Each number is 500 + 25 x the weight over the matrix's rms, rounded and kept within 0 to 999. Layers, rows and columns count from 0. Numbers have three digits each.

# layer 8 attention query, 448x448, rms 0.0783, rows 343-383, columns 224-279
496457560533487469441432512462543478488495489473504567457503474502519509542442481513478496511450511471440499525512502510522475479493494557492548535518544549543467524512
493526457494496522510458473454472517519517535432520515516479464564546496460465482459486519520513484436532504518457511538540510496500506500482449493562486455503536452529
511482532498519517510506485511503539516439472490446472509501518538494458512550507517500492474456501484564530493511539478517500504533497439472490494534495473460475507497
500531511563505518495499522445506516495480522534476470511506478465525518508527516499479484492486480504514522490456474494501468488521487524490487505468476507519564509452
496469440468480480502434466548491473500501499510531528478542524520516444489491501500515479493524508482563505512466469462501468457559516537487461510542450496479510489508
487499449527515510501498535500476555497507503476481472459503519438539477498521526597494456484484472496497514504510523527455432452448487465538559521483477539490526462534
508498545546504520485487509484581542462493490488519490517517473462440536495569475497490477491494527475548483468474538543532522497462507541492511498491531558487514489420
540508490543497473446500518501473552459527544493520513536500465525500542443546499492493479515489549535501483465506497474465545494499452551473478493445487425427471514428
523552533479547518479513462504486512539558500447522514494502485463467512513474454493480489551484437563525456483502501493460514462468525532470530456506523531438528473474
509529473484513486499515459547476473474495475487468508491501517492509517527519467524504492510532509498518513501479484507487491495497503483456521484508513497481507516497
506497475538479508523519504480503512498495503505521508492493488502514509498497507502488494496489534497501506525506484494503503498487508499467478495515495498503523504500
503497497515514498496496478494507539498519488495482501541518511504491530488457489520498498485533515506501535524471505490503480497492519531496462499500497517481477508489
483475482497496494504479517513469496525487462491511495483502501494503505508521484501492521504502520493468498508498492510502521495497522505513510481483519517504513504493
477485501539494519511504502537499514502495499517514496494476486521502503509499507549474493511525510471507504499490502493496487496511483510480496496492494523497478474474
466514525499499491491490512482509509536497499519524483490479529478515501508547503506495499507493497551496513508514469485507520504492490501506502477464476493538501519492
527521502532490509517499523451487505456511537493516494488540476497505521468508500529478523484473478533535482511519473482549493513495475472482498525497478481509491513477
524491505528505494496504527489483486496521509503483490537513498481489497507479520507461484455485493530499498496510477465485491497457510480477482528521508494489503503503
494496488498501532495495503502517466511475507512540493478534528517507509496528505513492554480473518527500517499506508505496505498518507504476496503490527531507506502544
477482498496515511505470502505516517528494536499516473492472507489485517537513509498499500474509532496503543495505527523512540496493470514557506480494498492510540486455
452493493461512524492483509474499473546486522509515498506496516557503527489504481511549539515508511481521510494498557525505521498515473530512477456490529508525486485518
462467486465536504518494506494540465487506514495477525489503506516511505482487515516506548514502488478472532519506524494519507499513423520484507449486445522522505503510
484487498514512509528484472516536525500488498491491500487509521486508471532491510507487500488488514508474513464447484499493492473472543506521514491493511512464485515491
488498476509543506498511466485480495528469508497502514489468515496481488498506478526501482533507490494485527488473519500505492492495490501514497469494488507525508494446
486514455470513497504497484518493544533516440493514523492481502529517509471531534506492484515502498491550511496507502552466534491475479519495521447517463517504533486507
477501490491522538503490497510558532524479503490489518549511465489510482500532504512541502535480500465493467529485483490537488463522508517512472459488524537487533462479
482464504538494510505501516504453542478492496443483527487487506506540518515481513508503535482539488502490473491480487503463475454490542516493505534551542496473478505501
544451497516479496502480492509522474479503516502527517499505532508442538464513497492490520492510503513526483470514491498513521531519513490461530496495496504509477500542
492478468512474480461468516515499534559549518461527494502484517476500526518516454493482486520514469485537491524541496515493527541479434508473487487478504466521536515496
489515510498488525498517474514514492433535502496524499534507513461498458481541489557449494513514536482445535452477499520465524529512514503563518511469499491501468578487
493460446532547485499482464484482524518505526465544512437483519517481515492490501519490466474497472482442512524531518521485520519489398497483470536516515479465493596573
497494472547503512472487500497510460478451515539532450494527536538510500532482531471499520505479492475471558467526470486543518467492474506490468517513470460532439547537
501473467518514505515505467483506540506467463498438503503494477497483525467508497458547453522497458479483499532483534553495449521543505572475492489516492488507480493474
528437579467423532508495526495488477523500503496522527472479551520540516508460481497541474491530486490526525480481595459483489487472526452503483508506490532511454532523
455491520471547508456500478526504443525468502520459480523485559535509500540501472523518533509542490526511477536503506506534475536526511490521500492543534520495502554483
496468500489490507510489494518535523491508507539507522417512484512555521458444478492504511461545511542511550543506487482494466477491536501460519521514474479554513560515
548458535503510466540513484468503545475546514519559477501449460513485559482487491461492487513511442509524500525472489508464548492545490459521469502520508499486481473457
537512458529537541557463517462456537454440526504496453543511497471444526541490530533454473521509546496481588504540478548488502516446485508507477497532502472537479478534
443470475503495423491536500425498513525506554505551510428512522457489481474529509497476470553436543494459454441523573452490497527459530483517509486529546494495540463519
503416462480480460458464505517479528541510455511537486515553504424523508460458486508491461516534491503526555544525481501487526511497515538489456518547484535518490495566
450540475506534504487486442472545555507479514512493474479503511473504434512503480476452490540543474454433521512543500505491523498550491475511491450505497535516511543530
506511537491522488490505509543488495459497528451482541508476505534523490443437449512462521520525523525490467465477510438548519539505547505498502462531493476496546495467
# layer 8 attention key, 448x448, rms 0.0798, rows 343-383, columns 224-279
480529524501504500453463538479503495469473460483485517502494500509491549510529513524496490479509615489494467534479512489476457552471472510507532516464517440524533489514
542494506527497565519495487503506517483554554459531527470465453512497496507449492440487471533483508464486486530506482475517475484534501540533430527497452479477519534507
506501473460489505488516471500562572498508529535473455508495507580515459533507491580538522486517493539513529459474490441449493506492534389567441531545516467464451501484
469465573490516473540521475441526549538521526474485418515500424509471509471484526484497460519456501492497498455515553481474466502485451502488499540509492529439514529440
553472473461426487546471482494474536508519470482481484456525484483548459514518451529508505523488521515506433500505502399489463479489528465463489487499477456432530484484
506482485548540522509514554464486512511481496488530488470573512452562537542447519560518442469490564497495512495541559558464451431444543495502490486506516572444521446527
508519474549464531459516601536532628506521527425487508486462464533466551468529479525529494501483422488504492463461477552509391507508501501524509486487474538502506485437
509487514507460539504520513530448533500545463449497509524501529507501503459490514525508463482490567535546492460477485467487508489495457551482474531503485502420445492474
509532505513505537487473503470531478502435534500505543511469531564457485470504411514538506564505475513524500508450525504446496482425543566526513452508470504422465520539
490497475512491520481524524491502518501509492499503483502495482504470519498475497478489489488514533481481526482490516478506506503514510495514477524487513496498491479509
497477483508518503513494467468491502495498478491482517476482491482511490519505516492483529505505494504492496469519505507509475494493516519479499496503508500517500485479
501502507473514517502491504512480483500501477475520507512465507522472509511493497489512527520502489497505485510501496512501519481511486488496520502489484510510504521506
498494494512487468475496492448492473504491485522497500478480496490484495457477500483507496486486481474510503502483473505507500492521515505493516511529475501514513475493
506467483518526509518493493477499489494494496487519502501505508510512514514496518504533526503496490483475497509499495506513517549502497477504495495500542504499478472501
488490503521517506507521515519512494510493507501480508496530479497510505483477516512506488509464477502497517520508515500525502487502502468529474485533505524534517522516
476515484504522463494466506534490484496482506520498530544517487505518480501500493513498492518518498544450476479510495497503502481499484516496467516520484506500516522507
493488497503501505470495535492505520504472511534503513468490504497523492499545507497476493534502531526498490519504504498513500508525534499492503506490467505485526516502
529507478498494507517495476478497499483482479508527520505510473492459494506529487516545505520516502500535522458488453539511490528511493479507477517520497506469483471498
499510523490503530506509512509488479508504447508499508502500508494489496524502522481509492479510504533501511488507487488479473488471503469491512497548503495478480519506
507466459509498490494517470469515489478529477506516525504520499505507525512501485466521536484510508492492463511524514501526461501484500484544521495494516513500516496506
491487490513503508518502523481514514461540528515510527508486471500468547486531499504545528452480509498497480507523485492504487516518505502523471551488523472496490496526
508485528485502497497488496486461532513477520510509547520519495490473456540476481522481506490515502480516496505506489523517513505466512507491484457508521505476466484508
467510503520501495518447507517517501482495499491490502466516512496524535512487509498510496532499513542492535523510493481525476449491506505478488498498512510513490514527
525481487525465520480503494481493506520526505513506522496479496509520486512497502510475530523486529454511495502521513471484473490501504500522492513505497527526509505521
477449498502493512495512512526472543489495517503488511488486490457499498491473548483494505500470492478502553461535493524487471480497550494514516486498464461502478527527
481519505471503457520520440492528543522430507516525521465476481513519468478512551487501532504497523530463502533462515487499520503483485494522502502519502521513523552508
540476500517471482473482490500479437464473523488498493473392534473498499506484505493476495529489511493517501521512492495477508499514531478485494487524525543447495537525
503448456498498522510500448472489573532536495498550523487483541513458470541481497518503471507489529497523509547545563498520480533531469506501469474473491474510489490421
494504483489504486518496512505526485435480506513482484523526512460479521532540480522489512525454474552492478550507520509514538510507471490523502531471549476536512503493
488496514477513513501481491480508477556477515470527528486505503472512482505517534477449508525516482498448482527527472533481463448540504484503506462518468520519531469502
515486510587527465493487466420479506490519488506546486549596486538500498561543518529435531534489461498455564493544407484453492526514463546523490538441482448460493506473
545464513493486474462521514517478495461532485522495538528508512504424519472504500518483474531499471510457505488476504557494461503458509580454465438475448561526528466431
536491579483526514563468537509506512540558530475539524494537522484512530493485524445500498512497509466535576516551532484479528491506498423484513486506542534541473505489
495491509509502491507439494573496520501495489528476507489518518526546494483421448506484486490488462503519527560533538461487509510495543499469503480487466579481515521519
500473478533528482499494505531528508508547538513512486482522509441524549487496476501464435519479510496531549528504435420450462459527486467474454521556476497525460525535
523478503522524496425520507399500508512572574556576463542514498516466547511516476521519461495521486514508500492461502527464480491502457484475462455510521478461503451438
520504509499512523484477527494482570452447494523515378511515470479480538499508569519479495506517530514508525526549442524450510556484504561502488516468511446478510530521
470500489490538488462451481448498440546528538525535505479567491472480528432522503511497498518482564507488443437496568444488531504457525522538476471515496490483545495530
494489481523448450403501490502506591518561465492536511523519491511523542493503478480480510459532555458489508519511510493491486519523477517546499455535580434542499513533
484519511479480528494503493464519579493466492521518488517485500468500461545508529552514500498539463480445495529525542503493494512457514527468484543507507496558506503561
512488593525579522487494513538494571467495496498517565454467507527533486446470488480476482526484563525465469458535484431472559471485568498485494506532541523503537476522
# layer 8 attention value, 448x448, rms 0.0987, rows 320-335, columns 224-279
489480516507531494526482504532528499478515510507501510502453484527520457483475475501521493494516507489476509463479472501496452429522536524502482486535509492531469518511
524540480489512483515531411518489489524488497522494505481491511498496496519548494507502517507476496482524499494469494524534474500480461458541490500542474535514484520506
518500473501513521512532481518493533504512516509522487527477468502523450499505530503482498494516466496504494515511490567501480493525504491473523499499520435517526410478
549497513539554478517493512476466498477503529573520502507481492494487489497474506478447488506557491556502530496477468460471451486459512538500485471548464500489498545523
479540488515479495515513560472531498503483551474512506478477481472485517533491483511539491525493486492483520476525507507499523511514538491541454495499470534516516502497
568494446492531493458506515479480494490525497502475515512482525512499461482475532462447518461524525501511491490480493480517477534466477520482478464492488513550474432506
525498513496472502471510526522498497475518495527532496489507533483525498476519485503463510529512506518530470471502511486491488488485506485535514498494532487488473579485
520496530478489515447524478538495477498496515491535520524468541509494491496450489542545476506521478504537527474476442500509514530495513494470497514507531563483480532492
502506491529510527495537547481492478522461504481478507472543496489502437499456473471487485518495492497447537517549492483497508492515497509493517534506467534524514496513
552526520510476496474515490502535528556478483478507489458474516525518421508508541507537538485508510467439511521517500475462543500491534484499484497460479513488517521468
493512444501529479505532502472534500496487543452514521476477510533507504526512461480478537531469478476480534445470543491504502518507512538515507475465511495486513514500
510465510469473495502460490521489506470508522457499523458463502512503516493486536512509440478507528489460546505523517476492511515473518461510520516499516487509525541512
502461482489478530480487523496486492472527498515523536520542467482480441507527463551464515458516520489495493512514517525502498523469466528495533506518487493491456536485
519478498527481485497498509484468490514490477456459489514513488492499544517522531537432533507534532541490502497472430508516519560541501491471462546512503496507505544509
494485551453510501500475525494500487485508514465515522501507517508501474532492538505521533463468496469487496479479528518542516483467511546505519545506468487490494496471
554508568519485503505494485466527528521513507510512518513543498490475496492468498455488516491523512489514514534516488529508519484535506513516495521486457452473526506474
# layer 8 attention output (transposed), 448x448, rms 0.0802, rows 320-335, columns 224-279
541481499524511500503542468474501513517538513476494452498542494516488516476502519513511496505488524469487531494507484490466518564498496471471522481522510521495456492502
484503528529492538459496502467503462452492488504484490502536426530538520499459513479487477511495515492482512485519416502494504498522493482488524479536510512495484532480
534456501500480480520485517490466496497500512481513495494520503516474520437496491492515477528496532468542526499526510475533503500527451493480472497512552524513501517546
501499504496500526486485477523497529486504499510513540490504474494475493478540457530521505489457482511456510501496539505521526526528489467483539527479507525501499489470
484514540536503500541481473471508476507525510508512541551527493477490470491475491453441544503447487483513481529499484461532494456516504512491541460465474480525533483467
479510548500479481555481486507550451485485476490494525485518482517465486488495465481502448545506542466506511505487542529507509522509533489482469501515514468481545507483
458507457460450537537526465531507501474457480499472526507547461510512481544514508546542448469495506479511527498496487532490472519472449466489489491530447482488495530523
492553497462494469528491480496487437539499508537509505461500464457528473531507502526501484509500509537520497492564484489523471493475495496469490497434499457484480486503
507528487506493449484422509530472464487524533500520532515476521490517499478503486519494500475510511509534458475498480524505490521511490462490544481516515476518487511501
481505488536512493483437488525501524527506501502510504508511475479472557513502491509488452500471465512497547539488472516491464478473494511493493505493530476486524510499
508442467510469475466468469499494489498477494520517519484500503499479478509501512490469524416502447491554483565538404492545498471495480486496495494489503512520520552495
480524480531514436497506529489511536494501460534486531494466465503497502499481482496488497511463481506532462524493484466487502513506478544480486479506489474477542499448
523494498468513471525509490500497484504487482537452438474480564470487487527497490496531512533481484523470501515489499491527477473494529491476481503481481492471542493539
457483517521532486511501476521494511501479531537523485478490506471462428497495496498478507481466486499478506509497455470435504478526490511502522496517489529504524490542
496519489522481522487485487497517457496502524515467499501472517488459522479482431466501519507507525507512496506503497452489508506503486521471498464501510547497517506489
494470438490493495490512541515504531521478481514503431497495499463530482505556498536465491524466523492515499490530507400505467485470498518493506522503510524452537489543